{
  "hidden_size": 320,
  "num_key_value_heads": 5,
  "head_dim": 64,
  "norm": "rmsnorm",
  "rope_theta": 10000.0,
  "rope_fraction": 0.5,
  "tie_word_embeddings": false,
  "init_std_down": 0.0,
  "lr_mult_up": 1.05,
  "beta1": 0.95,
  "lr_head": 0.00622,
  "batch_tokens": [16384, 32768, 65536],
  "doc_mask": true,
  "train_tokens": 267500000
}
Each number is 128 + 32 x the weight over its row's rms, rounded and kept within 0 to 255. Layers, rows and columns count from 0. Numbers have three digits each. The size before them is the row's rms in percent of the matrix's.

# layer 2 MLP down, 320x1280, rms 0.0373, rows 173-319, columns 480-559
099:142108079087122135114088183149142172074114064088136156091168072192145069124117137189134149144096080204168110098148144106117114146171149132161164088110119122128054121096180115109224125066115124077151092115024108109096143057166148151077165138
100:132155163125097137135158059095116115086154170128124143140107121155118097150123102151124121053139184152140113117117155210128133144155142112209141159136122096165144114141088091128198136111220104104123228089134140118083128141133127152057051141
099:115171129113183113117159123135110134137082095076116103159153149126119110155117177104134147193077109192091157109141101073139156131087146155088109148163133123110093155077098151202186120074122059157110137078144208128135102067196223109161170094
097:142132109155154122080127120141059133137087110085106156140115143136109163133112091135119117123143122042154157158138117119138147111117096111170120094136160120164100137127118124035081132130119199109120165133076162149138198090158140135132100122
099:171088124123160141117102125149153124115074152172148181101114105192142069132179159119134119107116145165078171079167126128078098111161113119055122153107115163103140112137112125114116135148101188130099072123117147131112085095088102100069070165
109:151123132124140159160134124182086086155111116099119134152072106114103119127110045110133092122130164126151110087156115083075123119130084131113103112120128210127120125087121142166159132127076138178128206110166138118093157119126169077109092182
097:107094074089143101136116148133084154179166120077117163112120149113146056125109172071138140108125118108151095064165139061168071102115115109176075156119136143129117161159167103108133121156228096131151138129098199136147100096090148114152165136
101:072145073197073150095157173138218146136099079092118106113194094062129154157145166092129156057115121195124148108119133164156109061155137047089147107057103122122157149190087119140133132169122137208144113158143091101079139081124126148064187147
100:145194107183107135094100106138144139173076136165138114107198143173103110123079115122131180155126107127169133118109170113106197154097098083127124083157115094156118110135173123198142128073097141099123171160195150105109079088114080102105110174
100:111107078171160129075047115145144135075125086192118112158120066093112111116087094172125160154105113118166120145100095182107175113144129155168163150124143141144113145129119128173159118141236156139100142134121133139126160033120114093106085104
100:102090128144054135152192168143154131110157169113112116144157124088116068127172125059132094140145138139103121154146112171086163122186108131058131117100106172070127110098142131149137128174157160050123223158171116088115143199095138145119109108
100:119177141145163139124111151146138129144115152145118120158205085105144095133166102088142180110111111160039140077066158125168128069105129125166108123115105160121108098112113166074117140136146132128159108092110142105115121179081137095085116150
093:162159157099190162149145123126161119109109113115102119130087124100134140086124176130152152046145068118175142137169171127108178073154158209079145137099181180101162147133123095232143122135183182120149182184115153155133127166126099136188154155
101:152090154153153132069137144156128140207178162160127079118118068060175096136142056110159101145160131171128120107174140093141133107156177181122121157163143140116134117134103100103084128142095133168123145212150120090054099123152103142110122107
100:106106147144149079146082177117092158098116106144126121102111132138173091120054143112119195073108116139156161128167131104142070130081221150182118126157145063086102165102134088056131124157170091166119211090149139127092158143131118145110121159
095:162148146091158111139115109075207125112174101097127152126133086160157090150157121141136139122146140132149121131110130103110137133137113136125163140157149143121118133101121135129093135144172132054117135156148056086127108101125109094143060116
097:107103089142217139112141146141148106186127246135131111123149088096121164111201149177121110108137100141144092133147133154183103174065209139103160107179138198162163128115109102117096125124132169101128124139154191062138080083111102153096073112
100:077161129181135114101134150192125140194136255160115089127157121082124083102091147082120161115087135109164091158086163151150140061142113181167104177053087134142143102094128157086080118118115100083152134169126116122072072073178121112107124107
099:134144137122139127118167170177173111180211114196112167092114124102140152128230136083118139105155113079099121139095139116143154100093171150171120056144115117138145164201131127164141131153115153137151096172123150136127134164146129157114104116
103:112144113166138132096144141161230116106106150151121119085092103143139070155131156194106090113132136077125097182167149129152102099114081116084129120087147102168145135130148130161173126133171086108130142154090149097053167147073135153129141167
095:117108159109219095126113079112114119125186130135132133149068129119167121096156121174139130101126133101117119107153119108127068118080104200092143181094157144122126106111115129143141133131075079103072134107133202158154100118131073155112077150
100:097109129105126102066174058123158157135096086115096131159171124112104187128074107132108180116104082129190109107114156116147102112103170124103131120113138172175125155168170121090169120162197133086142191114142083076090172147124084115128077124
094:135124127191135137109166151126116132123163116150126072164124141178166126111118131080131156126125147156132166090130104075168128143191109083135146117137129094131141136131186167150097136158113151137152154124080178110100124064093100145120082188
096:064112140149095147175161112189188077139069063149111047185128138104075134118116149077121144122078119135194154158082111125122133138138105157112188133119092130138114169158138068178062130093140088122146076190168158113110109158121154133048102134
098:167086098150092164145111123107202149131172071119130145134173148069154189144121075156147145105130125176118180174097135159117122141127115138174132134142117176203119044163120075105113135151147152104159189092135110128186140098187097145178084164
102:140154145094145139125154098093114140133202054130151140139136117084145174078137172171130145076139143149147141170108108124156103101116116129152125130138067076094134118122126132136142123120052162144141155149110143119139119087085168144160119147
097:126134135160125120102100100129162128085103110191131139140122133158199151087195122194123228121123132110131164138187166126211128121183097102147125110162087152095135215145179120166135133175159109093139120162204060128181139166222118148117152116
101:115054151066119121073100107070079130097085151139074131158115091094129090142074222164135110118141102115118110106082171123159117145205163103140080131103154172108149141203107167168145127108150106120132136136154178167087136108115076081112077131
103:116088157159142160133174088194169075127145124100138172116173124166135136105149175125127161123167084151176127153126138160128223118103115142218108131132127173112180132069091136091182130123135130150112101086151139165115149114164171150113135121
104:120138096122116141123216102117196147094087123130120159110123148130102107130051069159104156122096130155173145229096077168053130135124138074124122094146117160152123118069152182183090131064153116123124073159114117116172098180127131111100192128
101:214174116135105162106050089076148166185146145125102122131124120106060162158129157090109157050204194177166152074112122138115125117164185140150080145107112179127104061125109131099095125156172121161139101107120171134135124167083154145059148145
105:111171138164100132172135179113116160131181129124125148081062118067150173126211077115104114129111128090103177123104104119180133082120134137145158129116108131145101076125117094056121131159161100107153111188090146103132192073150113105111113115
101:087168103140141170146112150164063155081205077151108111169137114101122070139115125131126141111113155140070098169201123118205099139149111106133139159095106146125110194082089112068136131132087155136132111141150130112162197055082170089140069136
097:169154099140180166157103145126140134116099135150125093138168103158087120142053174122124137125134153169098096117136133204116119152105166092166127099183162157124143128137095179144093135105115179128168179144079131132140130091121057133211100139
097:070093153167108106122115147117167093104164143142106158127090128131132085149156129143134152167127149098156162095178136114159152151085125162124081092053191099120118084122109205095146123137110133062137096164111102120115122180126088120107111101
101:123132184092120155201059128185089137151101157110113138151146129152122149142112077164139180108107190123112090089150143096145188129102209090127103150122157129133145130174126176098128126139162146084122079128135157096160157131143161099097098161
101:174086122136126100122152142080085148105098072169120163178180134075140101134096148137144141128143150079156114129171118160069153164168189209124094172127126130121092099095115154217158119092118144104128106142114101131149155191179193170136086175
101:173098081108209136167145109228150177140150123152129123143146093177085094092146121099133139109147118103165100194068084136113117132109157139179171146210149127109115189131141150189121127121170126117142134149129141165132123078133100124045076123
097:142174159146137059147156144165037089103122204136098141150100133097121140101122069153133098155082136085134136183144097153158144163147140133123108169156087102100109123169166086177028130121137145162142091084113035158106063138159153105221162129
102:113120116055102120101110155171130136090153176130133156152159102087129161144123088140130193140166089134123126089169125211120135145127191146050120126101118131101132156138167127115166127101162098165126117131142101100122102105183176129132138097
097:118123107102113132129113071118077096107158164100113088100048134129116113106101122182135081055086081092078129060152097113170094115162115149094107109151117146107123112130107164159130119119112155164122167153148155177144152101063110108172131141
095:152123126151135147109167153223082123142102185182087175094092094122124171132065156121125102107115153080046120116135169144158059160131112158124074095129095147145142138160119119162100132154105128138144142154068167069084184132126155109122170140
099:143113117109192126175141140156139104177147128148146112145125153155140133121135083135140110099113104123236134139080108117160108176186105091167124135115156183115123109145068132147112129150114141109122143167199176160120151131134109091217099175
101:129146073060124100127151174150114131116030151117139084155188150104148113118091040143112184113089190107156112141115116104111137140113040131205110113117102119143140128153188147082116128067185126170112131099133142073163137115111108090153164096
098:212129123054146134111191088181106139124193183155131157140111126053138133135155163130146151116098154148103128079152118144255114113197114163139137071073107141115124118101128120101127118157137141125108181211164108144132124086125125108138112143
109:158128104146145132095121107129247169113099068137121130152113108066099119094140114080132123039111138143138120145120114190117168153113124124190116182148091113128102149147127141109134121097185088082119068118137104092119110101095092120080104134
097:125144156162098146191085137104103118071151103141149104154150123119099057148108123112117147162108159143109100068128141165156148090091089120072137188103040132131149136101144179112112146215109150136134169199137097120171196171131124109127113142
098:128079138117148105139112121161111122094107097155135156110052084149133143160100134127123131100147103103156114171193116107103154057156155127143106140172146142130109131129109114143127124152131150119119097113195123113158109089141091174222131118
102:142101104128126154114135162121139129118162041128105111148091155129129090106124104110126097116099137113087167104149103146093125183119142124080150105163138126020141106184134134091138130079157165093123172112126096166140143087165099158246161162
096:195120156199115151134175146140167129181072099131132174154181161133122077118110145073129109155175124152079142068139114113141116151146183116184124139141154083087103089132153106086100133118141103172126095096066174155126095200136152108095104138
096:059129115162080182063164146148169140150162132125189153152145121149120144095112100128135095088128136106087124140166079191155182123115167112105063183111128108088151069110161122095081134161132158085148145129127058154106083155143086180111065136
097:185117188138200163104135149157121134083074070104129122125097127161061168106171147144130101085143113097090117110170125169081185137146115148177177108112152153048096103158168186133117125115085147150111135094101138104069179178174161150140028084
102:087105148168127108119143090195094143144107080076112110109175121164135084156178144103124130111119171079180089103128170083081110163140114172169162137107153137149147165133142162083098129186180129061111212157082113090134094142129091143159072127
100:159116095134134133139102141108128115091101122086104109120108126083115122147129115193125159084125146167136096111122138134117174098160105192136124136135180152127085115158139091153156123111127122146136167138061117160065110058177075142211069135
105:087090104170116167095122125101058127084104093063157092155054109121109160147158126153147063071091133121137086113135131080117172151199115112041119120169140130118122200123196119138131131162093121087117201093148134061124122139066121168132114111
099:089142171118098098145132131132137113075154186137174152106179152163130107115168116127106159127123164118143124164110102161136080136079102130124144173105118151143139108073147139117116134126110098192101192102132115099110106150135103092219111072
097:109128086128098118145160146100113144168151158166123088132115102127168156087093093152128107163158118097113140141174108192137074156201148078074089140186140143161092144056161177156100126123093143112084043072070197133137059127093117120109126110
098:146131126141168108125174130168081089124126127123139159164147115117157182162094106102120131191088131105146129119181108000149101131116127119114070137111149154111130128119126148123153137132063093098138073098119127172095161155106125144130134181
097:083158133193145132123142080066187163116103130068146096114153105105159093143126127163129124086181152119104106111113092173130130190158095109102143139124166163090148150068150155126143125136090086109117163117079214137168091088228064115035085144
097:071164155063125111102116149165175146080116107140144152084180119099204085110105097100113189142114120154075131098146106128116060106116146156126139130077099116087117172177142150106138120173024128119106105107145111152158096152193224104100105120
103:144117099195161126134143156081063083098089139164160154154054133129139142169126138147128130161095123194146088139146149141065095071113156067138104104081191135100081160137184098130116128157101126142110127144131093137173153120121054126206126126
099:144149110079135126133210116165155135047141171079127055085120112124153148128064167106123124126127127114066135114156140152124164096153075133135145150133112165149130170157107184133101132143160128080141082101166111167116114058183141112104082144
098:130125148131149093097103177148096115108217129170092159124112124164107139118189188177134201102140095132157100177135116099162085083101141142118144161172092163113099157145127185174122124135059152122141160156077091140194182130175092129152059167
098:082135187151160157131137120105067099134163142091134149108031112105099113114108132107125150110106127142146150082094113155162149122152172126161142188143161102112131097108168132108105122157080126146125114159154173146109142165125125161128169097
103:049103108091113128089120122060093188082163176099147056118189131120131141128052159108124113118102184153109141177135117179095168183123154136074088135116137128105150203094154128170164140152156116129132101132199139090122168117134009097170152119
097:093183138095140068136104165151200100156111210129112110153155149164119129092176121110118171136064154168186142175151168181099143067160102159153118121152109141149129129159166139110154128096120123129146092125140000157143137150059145168121172140
100:149093107126123131079096163130188141160096096127126083112175100079103131135104139101122087130099113084131089079110139153128094135107086101174099130138130107178159156167120120130170133132104123190115118083147109127103109163119096067133178102
098:119135149041124112157168142146070120089195159143131157125165143173121176105138140133104129104137141118027095190109154103143121157120129122060084105136097118107130147141148128135088123142077116131118201077079127143082141098145093099191101132
101:092101100131143101162104140129080119132084158098163101131112065084124114116092101153122140122086160071114140054110163133132102163079091097122105131114115097107122109187156106167181127102156159170137124168123148080140164100154180139081137180
097:153174143106059112149127108113078116130137171171171116099123135139136102072159151123141113085118115132165147117178128093090068111119150115096145183120132128070096138142084146099178137142073080079110125114088102071143131188117170121120179130
099:134141088182119106138083127155137161111143107164152170145069113066110185130134145175137134070062187093116121117169151075153111147106125147099071135085124150125138094126112123152111125138163110137123097084184173131137147153095156107107058145
100:110152118121156083140090119118159118187134118147130139094210185107110180103188080171135122133102154142172138088153115113137083135116119155185081153092148135100139168126123187090105129127165116108151177117179142116185151124135175140093172158
097:164107144101121098151128092091100134183174223138147092146109155175092153112127196192121155068105135157138124136147162118117134143140040149092129061103175101113125113086150140137087136177194136095132096090177141096113188131176143128096071161
097:148151101153102115130117140147064147159107108130129103093143141112054130114166089128151139155124176149055135132074138101071111100105131091102096156174087129143107097130151094064118117093145160149148167116121096133150086112026054080072140133
103:118138129161097116110093129093107082191148107114110121144090174187163105130084115086137052137120149110087141210163096140151184121112098166084099126096145098172131097098142153078086141112183132130108171099129111114133155071077090147099066117
103:150108136114132117142131093097096105172163113147113152189124114121140114108174138117139067108114052176180106150117140156100149132120193157082128099166089123113139198112118094116102132129048132134128156106123060150076119104102110176125141102
100:137119118145133120088135138197108099168119131137106126100181146081115119127160123155118141069165107116139111161131121111155123103135095113142059117098126128130077125113129129094173124096123117067113115154078103106149115044162166142204099157
104:082104091071104131119127115038138105086083050169155128100187133159178104141070131134142134149128133146073133090129154078094130147159187138074121155097126097138102098125166148111182126122167108171097108126184134146127089078077082152121152120
105:137125121148144140195124146144092110184162105129104101127070108114095146050200088130136140156135169167135068131130127123123155165107171138128164119141103121118116139145143124144130114132098117111114132071155113131124146131154207138045212175
097:163128097108126124132103118098183143068143085157108137088161113139067110138131146138139094118132137154120098157114118125083167179128187119207175150132162128112144124106155179039113128088083188091109108063101109144105108173176170142166216132
098:124183077147122157096176069096119131143112118106125149171153137116091116104126130135128097188133127112070172130097127107118097115121104158110133175107098079125090103156141097138162127111174097124142067128106146105079110048170104116090133136
098:097159093090144119133096110096197118134095151078125139142084125144102120140110101172096102130172151092100116104153128122162182112158101111098123130196156147136167161128137125118216132125115154196131145107086081100108104168164141144114102108
104:114109160135081157110093119083104108055078134153113102084165129125108125108166135144111135096166087132145106088133133116091102056162150231106108140183140119121140142136098143208121124127130113114124090139148179138122120172061170147090161131
095:133131100158124123173090137186029161142126132090140091130184139129105148106098065157131109125172104082113129137125142129091066115150077153101103163164155064108143130127074099177084134117111090110128128142105139129105131173175135164066123139
097:149195149128118155089138117125196140128139144115121125136117122154135118141111101160131089107095151146055100153105117075098133095145180116181134116153150107191121136146130148176128127119046083117106158073113083161115081155055172134089140095
103:189147162145104155137132114040107049087095143186124189126134135107155103132157061159112059121121137180132159153084089121128148107068148112111142120111134102167157078168128097096135124207086138117130135131156141140119145128185131126115188099
096:124104121141167102109147136202101134112127186093128156126171132168123102115135136125127107122116090122155127131155139081160141113117143139222106072131121134118141133131119189087125121122114157095114182130152104123096160092127159132084125132
097:129127132095190172136123121090150089131119050134098143157119170128162136165123060144137157142150145173114103073170107104087093153142116147077119097132116147120174174083110170142079129090189111092099110183106089133150111091067107095103075085
100:084129131148137152182128088157143129132116130140177066113177125111151115134156103139123194120150136105169171176114134161089165090117145124158122119125140149081114117157166103215151125122105198146144102130105106129091065093148115122241143157
103:139091131138121154139134113054135122087101103094097173131113119170120122157105115136151154156124123174110114116140125097136134135120119099044065107107149098139186123141108085089114133123147177100126118119211126096140133136096114141183144161
098:066145163122126123183161150117067113149076115177117092134081183125118153137101163150108128088111135100104119097112114195103123160152136083133135149109134133113112130112110142118135121135146128152121128124135190187146128137176156148166125107
098:126120139164140145110071197167043114116134081141092140146157133104146080171121083152136090137090145173155161087147124148183192130164114131114127182109123135125158136110151177161197124116108195105109075152090205150094100156140120111168160159
102:093131122104176134120115110114113170132172184108129132111036102116158130132162142157140109174148163193157148121124146123119136155121143106097169134160104170129145145105104134179070126118164100112121113133111089123103074103106117156170085106
099:137108124154127151136114065113178082123060122197106135142129111145167137111145133170110130122168139201150101119159116104138109171104159133138107118058179134139164114112085111110019133127064129080095157092092051087066140114084082069143156054
102:060153139097133130150112124086116151137102084145126109148162093161094145114118130119119161125139080117198103108177127112154144140107111055177130138104138092124154138162112143102145136148153161129122114132075070127084138173081143160118152127
098:138150150124096115119103168096138119173150106095119116115153142083092140135171149095146141138140134188091140208133120160104091197127113108148100138168125142114148109138122155150101124158134117151114075114130134151105135131139113157037062150
102:087121145147152146108095114127105158111095146069107079151145104110109145127053087090110118194139120112170118194168119127080128128152111105200110129183122141160117092135101166071187130153134126140116179173180153135145165125144188114109137109
099:166132161123096101134125112122121088087131099169116108117159126083115119127107132088139143139089092116066144080177125147120122117140168137199075092094109097133123131182144140120118131162187104091156052101206111164179151177126144121168103162
098:094108159126128121092044148136142089146144176140132149153151144069110087179204139206111148117139116141086125116134112092196147158168084137128132138078181132119095187089109126130125134141083125080101069112133105107091185150131236125212153133
101:124141137082141142084086144143164165093183099147114152151092128167089166136106101129129198144115140144100113141099107146084165151155107123170165126109155085149166155108114168164098132130138130100110139099102128167140092099094112120120116078
096:125099109146136094159140052129080109110126156166085105059179066134122011099188103170133111136191159092126126145155135084118115171103127175203150123163086090121107105169082089114174123138163138190122130124080203094155152075101142185125147152
101:143130152125083121155150174217122154177063109105126131120070114134173117097118129141125161150076144081176096076162136092110110121093124132095104137168149133108144148108140098145095127099177126136136070200074199147134052164095095129079121135
098:142138173147177133099120123118176063131111142123101121135144159107113144146165128120130097134129109191063140224134119120174137167124176130110155154130141133162131060148134137089159136080041131145123122120088091135124165124116099121133164072
099:132077118087149116087112127154078133123129088156148137155107179187136101105093110128124117111144091153118091086124132132178140146120097123151148051069152117143128190140119187172115133172116135229096093144076076136153111086152091081244128071
098:178132146157122138143142118168193151149137180114134099112186170149123176108181098083123166190113154119107119168133088130156090161103132135154182193109102125127137094149121126195083135091118146141127146118146154142174097152145084200057106149
097:129108140131089175113128170175091139124178160120069136118060130143111127148125149067113080119167126087171118069150100167115171135136148114107098118173150133126141163125109130122107132081126145096142200121107139113130097137164151146177098148
101:197098113086123099103103068113079168146158180088145141130075105143118125110144122169089076094079133140144107157099122088131143120121108189092066090180129123145090162139096038081130137157069108123118129096054094154100148054160190124121146149
097:126162089076091162136136104103090169138123079160146160134046125093127175148182157179131152040124109087131094099065179068089119123157124139057145111082133175139142117120152117149127128153171144112134176111151092160120090137094102147170148111
101:169118104087088111145077116161141172137109159145111144151078109112117135127123107083133076105092139141158118100128154168107098201143142160065137081157083140084118091128115121044145139110136153131115105145152108143140155077112186168092096165
100:094124122134051121124074148105129129114142200068098130116183151151124087142144121098124122147119127075125089128167123128112164162124120106152156118128133155157116175111085075184146123170081193132122145159133146141126117186113103131123147110
103:121151094106107138170070099120195110104113078103137123114185103146136141123085150141129138107144149172068114108135125104090123172163160134228164111136149101104118151167122174119152132128066054142139132161150061191139142105077135197153128127
095:147112179123159143071118159099193175148127078059107167126167151124121103171124127168106086152146156137157140131136134071067155088109147118134134176100121125108126187093116129091101134145052132131150128159096167110117103225132161086176107116
102:152175142192179114177113055126221167140037140145121146108110122141110114075122118199123064169129076140070136136108122139119126144119154139052152158116124133118142157148154118102133130134100144117119078155133048129127106125102145103175124118
102:109133172152159124181105140124169153108154144094111121141178171104129120112124187157118158119118087103133116138104128101084145083153161184071149108146134118084113185104124130065095118157182171145134122117077122087150073138173059105185100103
099:167072120084132106130094114172119223098116155065132135134081141114083081123139180099113085078141017038081061144111147132139177154105131108147138112097174160108162152115139075216053141101144131178111174108110108092107181153111147118120042126
097:087095062068140169184100084084129113096121153170157149150120120143179098130087180163114138102113126136160158136159099181156166098196158135002083152101182145118092192137122123188115126079167156127136071098126183082152103061133140138166133072
100:099137179124089149155115096145108157136067117087128166169087161103149135143147106179119207163089144159106146108089136104106128095171161189000134144101126164055126157072132132062079132184214162088141131071090125151117083101084071138121143103
098:131152124152096143094101121065053084172057046175138155113106130189104139140092143138125099113087232075147132100164121155144181120135165144092111131067178133131158121158158128080106121129117093101112140150091130133127109188183066175156123134
101:152124076162100173128163133150197125091103150155119111126114134122137162142090164096111135188101137162087135130162158095074148097091124135070130116138113139119123110081110108069068126132090091093122103133147167136115115115122127133073158077
103:138103116122096159112116135114153126159139144178126132126123161103140034141106196134136053152156156112157156131169090182123172071130223175125108167118120148149136070164071175146083125106189108114149167078122135126071163098141134141125121141
100:135144105065119137105122148118072125183150148078108108131209129133182107086099121093135128133145160161106200131155120121114132000149140149120143121134118153073124150174134111147175140148091143163115112063133122156104138102148098183168114127
099:163099115069119142131163059143159088164083135186110128118132103085170117131119175105140107129070147095147071146084145158078091200101108152150153154145091132110112149143149133098085126184173144172131114144117106162058134127133159146143130106
101:137091106136149133110211142163100136122131213136119113121211149127125101106199101131124139081127132227107159122116111167131139187126075101125089124203176123153112127178089129144135132144102068198112168152085106127123145156196072150155084144
100:063167132201074133147117159135144085140161125080122083135166143108113148108171171173131132052118075118169128170066105096102110132114089047089168159163095122156090144101115145129161124105201107165134177143100126089151116122054157110069121117
097:161139193131099142106146099083216108097111113131113195098193135132182142156178169155110123113178137153093139121156141126139181099068203043178175124106129072102101126073149141131113117118100155132100148142192134117102097152076102079114120148
100:109127160178165143130092087142146154150151118127146140132194165103134194115159158158146167123156176181158175173166135129119145160095126142183193117158080137153111169156124137079142125128138139115147110143105153090101127122162137094124087114
102:119130128134143105116122133129116118123117128189124099153110126165131112133112158064145155098136169135100116153113171132112121144123127160093110112119123119105125098110103134150047130124103165096107121182125180152104117109216054107108094139
097:137120159084105123094130087072144123097119132132140149123077071133158142126103100142141108076147151169137084084132122138101087140129098091143152103123079141131156158061159115114086136152154124115151133165104057201135059069196126095189117078
099:145112176087160147140137162096176095148118077093161180163009158162086109131138084166119130116132087000089106089128121153177133063142091125131127097188111168092115160136111182174171120135108113127136114128107092144137123153174202144105129161
105:179108138129159158171100146147198146120141124133143193148165145142145101095166187097125102133144131112162106137119157190148129124126198154128191081144106083173099138163123125181112121120165133073139115092203147162082072170141174082132164125
099:131059118070064113116173155044205192103141126099130146162107098152135115109117140142110149149150124099135121134143116162107098207121132127073138122150114118130120114076127156092137140180148179152113112094128157162067148118125105088144133114
099:170098111085098108135093146151100095133160113159089160146159106135098115152172127155146087102151136153119145105131089140132169198173073143170098119076127098135087108151145092110148121129055098155112122124124141137169145151087156079158159130
114:139049143152146097061139217158055136148134108111160090155097119128145193154065091106118145153155107103051102127170108108103097158123140165150150126075097118126141098122155117122123124118092123124097090076087131132120117116135046130088083156
097:127107080138131088092151126160100130123096146128135148149101129097143147119109056208161104118118166143163088111140092150132149018071130082115096141165123174105165109178139087136176121108087082166117093132101154078161110104113155134121172156
098:118140113126101131118118093148142105093174171116153091110154151130107159121151126094111100163156155117189157178149119201097174139090167056146120125166094123172153163126148160137158123081144143135108202064112112133132140080136119184155139120
102:146140121080155119169091159125021079139063097137139118160150150121155142119102151151130111076090174060100079143111153131163140130141158109098123152135115119163118110172118117108203128173182094128152136100125136127168207103070108109044158113
096:137148121162124137154082137171057177134111057152152099101074142129156151120091111167154153108112125149160166121167102143122083160197100086143068064129130126079151128066114203141145119149108094152125129125137118163106103121159101159081173147
102:095120111111180156113146209160127136151117130161109168143152135137166165138107090069130095145135078165106123158215115101110097145173097145131144088140160132107107158081153184123152131159118158147131121135096189122067111091085108051202158172
099:092133122255151159145201098187150142156108137185115124160158155157140151139186137104136029147140136156094157177212156144165055089146137066096089092171148127112126119223126115173116139175152111106154160152129133133088223119113107120099177076
095:131120163163136121126170117133051097148074129107170075172108114114111144155142118087133139133107172100087125052122156155137096138170103096109090124053132109099113152165173063116055122155113151161141112136090091126119150151141161068116037153
098:174103120142177148119171119131130124143147098089095123099170141063135145110152149167155163075140107093121151111122094173092098130178166181136135101134173121175085171143073150073179134163064084119110136120106115093088152171077081080106113123
108:125108161116147137129151144113097087139180131165117128132231111143163117145147154124132119129106152116077139114118162126107144137073122116138098066052106130118081137134150171168108120097103054098145197176121171117093179143096069170088161144
102:116190128122174090093135144101170151071144045125142119176089093136096142149144147140148194126156105113078134149166128160056167078140145162066153091123146100114089143119135136081102124146159141115116081114102109121131150197174089155128156091
096:089107140090103133186100187061130159157172147125113110093087138134154120148143152122138139020119124106053140079179106119192095143114131082062143131125160118094111135127107057155134129110157125114132170120192144114156086138072076169194125131
096:135136116147189135117132183125162177108055098139071169158144129120158140140065215175150151104146170141132157123112144173192089150152107120050108176122185150121121124139141130148142134114132133089104163120104154173162132111127115070164137183
109:138170169076166115120142089138231115081101215126127081130111119173150128138123105092116114106081091104165118139100114090123072151122082175113143070167131148056097107218093058177103133159108105193116186092130110132096104163065179134152174106
103:132134115062074120098140168079104111158105077213155104114132115165098126153104112183134098156103157141116127155135137066083083175162113090095153167110133129118151149156177167129089133109097165117124086132145226138084175069122038163163154166